Weights of a small GPT-style language model, trained from scratch on English Wikipedia.
Size: 13 layers, width 384, 6 heads of 64, MLP 1536 GELU, vocabulary 16384, 35.6M parameters.
Architecture: LayerNorm before each block, biases, untied embeddings, attention and MLP in parallel.
Training: 409M tokens, 6240 steps.
Each number is 50 + 10 x the weight over its row's rms, rounded and kept within 0 to 99. Layers, rows and columns count from 0. The size before them is the row's rms in percent of the matrix's.

# layer 4 MLP down, 384x1536, rms 0.034, rows 145-178, columns 864-959
099:44 46 54 58 54 41 49 34 55 47 43 40 60 56 37 59 46 43 55 49 39 51 63 37 53 35 47 56 43 43 50 66 59 57 55 49 57 54 50 34 58 51 57 43 44 42 49 50 58 50 56 54 49 45 51 47 59 69 42 50 51 67 47 48 53 47 61 54 51 62 43 52 53 63 63 44 65 49 56 66 57 59 54 52 50 55 35 70 58 38 44 56 49 61 42 37
100:41 55 50 43 63 56 60 55 53 56 40 42 44 54 33 44 67 44 57 45 63 42 46 66 44 60 65 41 49 55 50 50 65 46 28 46 45 49 54 59 67 56 51 57 61 57 38 44 35 39 48 35 40 47 62 49 39 61 49 56 60 63 67 72 31 55 52 44 22 34 42 47 79 61 39 57 45 52 60 66 47 35 49 64 63 60 42 51 47 44 46 38 48 48 51 59
097:37 37 49 50 31 56 32 61 41 39 32 61 42 52 52 51 36 58 47 60 37 47 57 31 43 58 41 42 38 34 63 51 73 57 43 46 49 52 40 54 55 62 47 59 52 38 61 37 29 49 48 40 46 42 34 47 75 53 53 42 48 31 42 48 44 58 46 59 57 58 45 53 47 71 46 44 42 33 51 21 36 64 57 64 44 42 44 45 66 45 52 35 68 57 48 49
100:60 53 54 62 57 51 54 60 52 59 76 56 34 58 64 43 35 46 55 54 52 56 51 44 56 45 53 62 67 57 58 32 42 41 38 07 56 56 58 52 49 60 57 65 47 44 56 70 39 47 45 51 41 50 58 47 37 44 57 67 46 39 38 39 49 46 36 54 48 63 76 56 59 43 51 33 57 45 61 55 59 53 64 53 51 43 45 36 43 54 58 50 37 58 46 46
098:45 37 62 61 61 68 20 43 37 58 37 52 53 47 53 61 52 46 53 60 43 45 39 49 37 46 39 35 48 50 38 44 67 44 47 47 42 51 48 65 55 49 47 34 47 47 59 54 52 52 63 54 39 40 43 51 51 66 53 43 48 51 43 44 56 46 54 40 35 41 58 39 33 61 42 56 68 51 57 37 42 43 54 49 56 54 47 54 49 55 58 37 44 40 46 65
096:37 65 59 28 42 63 49 49 64 43 47 57 20 49 41 34 30 57 43 43 33 53 52 43 48 51 47 50 41 46 47 46 50 33 46 29 51 37 53 46 55 60 49 70 62 38 54 47 51 45 40 40 42 51 56 49 65 37 62 49 50 75 48 57 40 66 39 55 50 50 48 50 53 45 54 57 60 59 58 56 49 54 42 43 44 47 47 48 55 35 33 28 39 34 57 40
092:57 39 55 58 56 36 65 54 39 57 43 61 43 56 59 52 22 46 53 57 48 37 36 66 33 50 56 33 38 62 51 47 59 44 62 59 51 45 57 51 57 52 44 55 42 70 47 43 34 48 46 48 57 30 44 41 61 39 48 33 36 43 61 55 61 45 47 53 70 52 49 41 67 42 43 50 44 59 60 52 46 54 39 66 44 45 43 40 49 56 48 50 56 55 47 45
092:46 52 51 57 50 54 53 32 50 47 63 50 57 55 46 46 48 35 52 54 58 49 58 47 49 54 60 49 52 55 31 49 54 64 66 44 47 57 63 52 46 48 40 35 52 37 55 43 62 37 40 43 51 45 51 30 50 60 50 52 54 46 47 49 36 50 37 50 38 76 63 43 34 60 56 39 75 41 41 57 46 56 49 43 43 57 58 50 73 42 44 57 56 47 46 53
103:37 41 51 41 60 43 43 52 47 39 56 64 59 41 44 62 48 43 56 73 24 49 40 46 41 49 64 27 67 47 43 48 61 50 50 50 48 55 59 59 55 50 46 53 57 54 47 38 42 52 44 35 34 19 49 34 51 37 50 36 58 52 55 57 56 48 46 53 31 52 65 33 49 55 45 66 50 74 54 57 67 36 63 44 41 49 65 26 60 55 62 37 64 51 45 41
103:64 55 63 54 59 66 55 49 57 49 53 31 63 59 54 45 28 46 49 60 64 38 54 48 52 50 46 40 48 35 50 58 49 28 61 65 59 59 42 58 46 50 41 52 43 43 60 47 45 54 49 55 49 60 56 45 59 39 45 63 54 59 53 43 45 52 51 34 40 42 49 50 50 68 53 62 60 73 57 45 44 49 43 41 60 38 57 62 57 52 63 53 56 60 41 50
093:27 45 45 43 27 61 59 42 51 56 40 51 55 59 58 51 60 49 43 53 37 40 50 52 60 45 41 69 48 39 47 34 55 41 41 44 46 58 34 41 47 63 49 32 58 38 56 69 44 47 42 64 42 62 44 44 47 48 63 37 34 39 34 60 34 47 39 35 63 58 29 78 49 34 65 41 51 34 50 45 29 61 50 60 49 46 56 39 28 54 52 40 35 45 53 44
106:73 50 70 51 46 56 65 42 56 49 45 69 63 51 54 53 29 43 55 61 45 52 47 39 53 48 43 56 50 53 35 53 51 56 50 55 59 34 55 47 59 57 59 38 53 67 57 58 54 40 60 52 52 42 52 56 46 36 37 43 47 35 58 48 28 50 39 39 54 52 38 47 49 42 49 50 44 36 49 59 55 47 42 21 49 28 37 56 48 73 46 54 56 52 32 45
100:61 63 48 44 52 49 47 58 44 60 60 40 31 46 65 53 53 61 50 54 62 57 62 54 51 36 51 50 57 43 50 53 59 40 37 48 55 44 66 52 59 57 57 66 55 54 61 55 48 47 38 45 55 45 53 67 31 60 62 49 32 44 58 55 67 23 47 61 67 61 55 46 46 63 46 43 64 54 53 47 51 51 46 50 66 53 48 70 58 53 50 66 60 55 53 55
099:48 33 76 59 35 41 61 46 65 59 60 25 49 57 54 64 56 49 62 63 70 50 54 29 47 38 40 50 56 54 49 54 50 32 52 49 60 45 53 39 58 35 41 41 40 55 48 48 46 41 75 50 47 36 40 43 48 63 21 47 47 53 50 48 48 59 40 52 47 52 53 58 47 48 47 30 69 49 56 55 43 51 51 62 52 58 46 55 39 38 43 43 41 36 48 52
096:45 37 58 50 60 58 64 67 50 45 64 60 32 76 73 36 48 33 46 47 51 48 47 41 49 43 45 38 48 47 51 50 72 51 30 70 74 55 51 62 49 48 47 59 70 51 41 39 47 56 52 47 44 64 55 42 51 58 68 73 52 59 70 56 64 59 45 41 40 58 52 74 51 43 50 45 36 35 43 52 38 44 44 57 51 32 39 49 64 62 51 49 50 57 61 45
101:53 54 68 54 44 47 66 57 47 45 58 41 46 55 55 45 49 36 68 61 49 38 32 64 55 43 56 45 39 58 53 50 34 41 44 66 57 49 46 48 53 47 39 65 51 51 44 60 54 59 56 52 32 38 44 37 50 44 52 60 60 58 36 43 51 34 33 36 67 52 77 47 58 41 55 31 39 50 56 46 47 53 23 42 49 43 63 33 48 58 53 60 36 54 36 47
097:62 56 25 64 43 37 47 53 53 52 56 36 43 51 48 38 48 56 51 51 51 47 30 27 52 48 47 56 39 55 46 62 41 61 63 51 41 52 52 64 42 51 39 65 53 42 48 58 56 43 59 53 51 45 35 49 37 45 67 51 48 45 36 43 28 49 63 55 32 60 42 40 50 56 49 31 35 44 46 39 47 46 64 39 42 50 33 51 59 54 55 47 57 34 45 39
102:53 41 45 47 57 51 52 38 46 74 54 52 61 44 53 86 34 60 59 62 57 49 54 38 60 41 51 57 51 49 64 44 50 70 55 59 55 58 58 45 50 55 52 42 59 64 69 41 38 53 53 53 56 59 66 62 58 42 54 53 43 45 43 50 42 48 51 63 38 43 38 45 34 51 63 66 35 67 58 44 65 60 51 54 43 29 42 61 57 66 41 47 65 52 53 36
096:42 51 40 57 49 44 49 61 49 52 52 50 25 48 44 55 50 55 47 34 44 50 62 54 53 64 47 49 35 51 53 48 48 40 61 50 47 31 61 49 50 55 41 44 55 54 34 40 56 48 52 71 55 64 33 51 61 52 65 46 43 61 61 30 39 66 61 57 34 29 43 59 43 45 29 34 51 65 46 63 35 45 48 51 59 42 45 61 41 51 36 53 47 32 43 39
100:53 44 46 70 56 61 49 48 61 60 41 65 33 38 51 54 52 45 50 33 44 50 48 55 41 34 39 40 45 48 51 50 37 56 68 85 44 35 49 53 62 51 50 26 34 66 48 42 63 66 51 64 45 47 58 53 31 50 40 35 49 58 56 47 48 49 41 49 53 54 34 46 54 40 45 58 55 42 65 60 44 47 45 66 31 65 52 44 51 49 49 37 44 54 53 35
097:46 50 56 43 46 46 52 35 44 37 37 47 61 58 57 53 49 46 43 69 51 55 61 12 55 35 72 44 56 51 47 50 35 51 64 43 40 59 39 37 51 62 68 42 58 58 47 58 55 50 52 42 40 46 55 44 47 60 48 51 49 47 38 41 40 51 60 43 60 52 53 47 68 57 48 56 46 66 57 36 48 55 44 50 39 43 43 47 41 58 40 43 37 49 56 57
105:46 42 61 35 46 50 67 40 44 52 48 36 36 54 48 61 32 61 24 53 51 60 55 50 62 45 48 41 46 66 31 53 66 51 61 46 68 46 62 35 49 39 46 59 49 61 39 57 49 32 51 59 57 48 45 48 56 47 35 44 66 62 64 58 45 60 62 48 62 48 50 43 59 52 36 56 39 67 46 58 52 47 49 65 36 48 44 45 34 69 47 40 49 32 60 54
096:37 39 55 59 52 62 47 47 51 53 42 40 44 46 56 38 37 50 37 54 60 55 32 62 57 58 48 52 37 57 62 52 50 50 66 52 54 45 33 52 47 47 43 39 46 45 45 57 61 42 48 30 46 67 60 65 69 58 45 44 36 44 51 53 46 40 21 59 41 29 57 38 55 45 45 72 43 64 52 52 41 45 33 56 58 37 53 53 43 39 46 49 17 41 42 50
103:58 45 35 42 55 37 56 42 54 37 59 45 68 54 57 41 58 47 53 35 42 36 50 66 59 59 55 47 48 57 46 27 54 49 39 29 74 59 41 55 46 49 54 54 39 41 47 49 47 48 49 40 44 68 71 36 31 29 55 58 51 49 42 59 50 46 40 53 27 62 43 58 55 41 46 59 47 56 39 43 63 53 39 46 41 42 57 44 53 53 56 45 58 45 48 58
101:43 56 61 63 39 46 55 56 48 48 51 50 47 56 38 39 66 30 43 54 41 52 50 40 57 49 53 43 54 38 58 67 37 38 43 72 47 51 61 52 63 43 45 55 30 53 36 81 52 42 62 56 58 79 48 57 54 61 48 31 54 39 40 50 55 44 50 59 62 65 66 57 56 70 43 61 63 45 50 47 42 41 62 74 56 38 61 42 44 49 42 42 28 60 44 45
107:38 49 74 39 39 45 37 65 35 54 39 43 37 25 36 44 50 57 51 47 37 55 54 44 44 47 44 62 42 50 44 54 43 43 55 49 46 26 46 46 52 62 44 57 48 50 39 48 62 58 54 58 34 60 36 58 31 53 50 41 35 49 66 76 52 51 53 63 55 52 45 60 56 53 58 40 46 41 63 48 32 41 48 59 45 55 44 48 46 42 50 48 40 47 49 44
097:68 60 47 54 28 53 35 45 53 50 35 44 31 44 48 50 50 56 58 51 41 58 61 39 30 56 47 30 33 33 33 51 21 57 39 33 43 37 67 70 51 54 38 59 58 47 44 48 45 51 60 54 52 44 36 41 57 38 61 54 60 46 45 41 62 47 53 50 46 60 41 53 38 38 58 43 35 39 40 35 42 56 56 61 54 48 40 53 58 50 39 70 54 40 57 38
097:48 34 50 63 43 51 42 49 39 60 47 57 40 53 50 45 52 31 58 68 40 43 42 68 50 55 42 39 36 71 43 71 38 44 35 54 51 58 52 33 47 49 63 49 48 38 80 52 37 47 51 56 65 47 61 61 58 46 50 52 57 33 57 63 36 47 58 59 53 52 60 68 58 47 35 47 36 57 57 43 29 48 69 56 45 49 81 62 49 56 51 47 54 46 34 54
105:57 36 33 46 63 66 50 45 57 45 39 42 54 44 51 54 49 61 37 60 39 48 59 40 62 56 62 59 60 63 59 47 45 53 78 58 46 38 67 29 65 35 38 46 35 44 46 55 37 41 55 53 47 41 33 62 68 63 47 42 35 51 56 57 58 52 38 62 64 41 29 47 58 59 62 51 49 47 45 50 35 35 55 46 60 50 49 63 51 55 36 60 29 47 38 50
100:63 50 40 44 57 51 58 42 66 38 50 49 71 44 67 41 48 43 39 63 63 46 45 20 54 55 57 50 54 45 52 47 21 44 72 64 40 52 68 65 62 50 50 48 39 56 56 50 57 58 46 47 43 49 50 48 49 61 47 51 50 41 54 47 61 53 42 42 65 48 66 57 35 49 49 52 55 48 47 26 71 38 54 55 48 56 51 53 42 53 53 56 52 46 66 47
097:51 54 48 75 57 48 39 52 53 58 41 48 32 47 38 62 65 57 43 46 55 54 46 50 49 59 44 58 36 49 50 57 53 63 53 63 53 56 45 32 40 53 50 38 56 51 63 52 57 46 40 58 68 40 52 58 51 41 46 61 58 37 51 34 51 53 60 60 77 43 52 43 38 64 47 56 58 62 39 52 36 46 44 40 52 29 32 45 46 56 40 44 42 40 42 67
097:63 46 51 49 66 46 44 60 42 55 49 52 47 35 56 41 56 47 51 54 48 50 69 44 61 57 51 57 55 33 50 47 72 48 55 47 58 48 75 50 68 57 57 50 45 51 52 54 33 47 45 67 70 45 39 46 31 49 48 41 48 59 55 71 56 36 48 54 44 30 44 52 65 46 49 42 55 48 48 33 56 46 53 41 57 63 62 62 44 33 64 67 50 48 58 45
100:70 57 59 42 47 57 46 40 41 50 40 33 50 33 59 47 51 55 42 54 62 37 37 41 61 48 59 53 42 47 59 66 56 64 35 51 55 51 31 45 47 44 62 40 38 67 54 56 64 36 66 53 55 50 47 66 40 59 40 45 54 67 37 43 50 42 44 54 44 65 57 46 51 72 57 52 66 47 61 44 48 48 44 33 59 46 56 37 62 59 46 33 40 45 47 59
102:46 63 58 37 53 57 50 50 67 49 47 52 55 50 33 55 33 58 50 36 46 37 45 57 41 52 55 52 43 55 45 58 74 70 62 47 46 54 55 38 53 64 46 51 49 48 50 38 47 45 56 76 47 32 57 43 56 53 52 44 39 66 43 59 62 58 59 44 41 46 51 27 58 48 42 38 63 36 67 48 31 55 77 51 47 50 51 42 46 55 76 49 59 59 40 44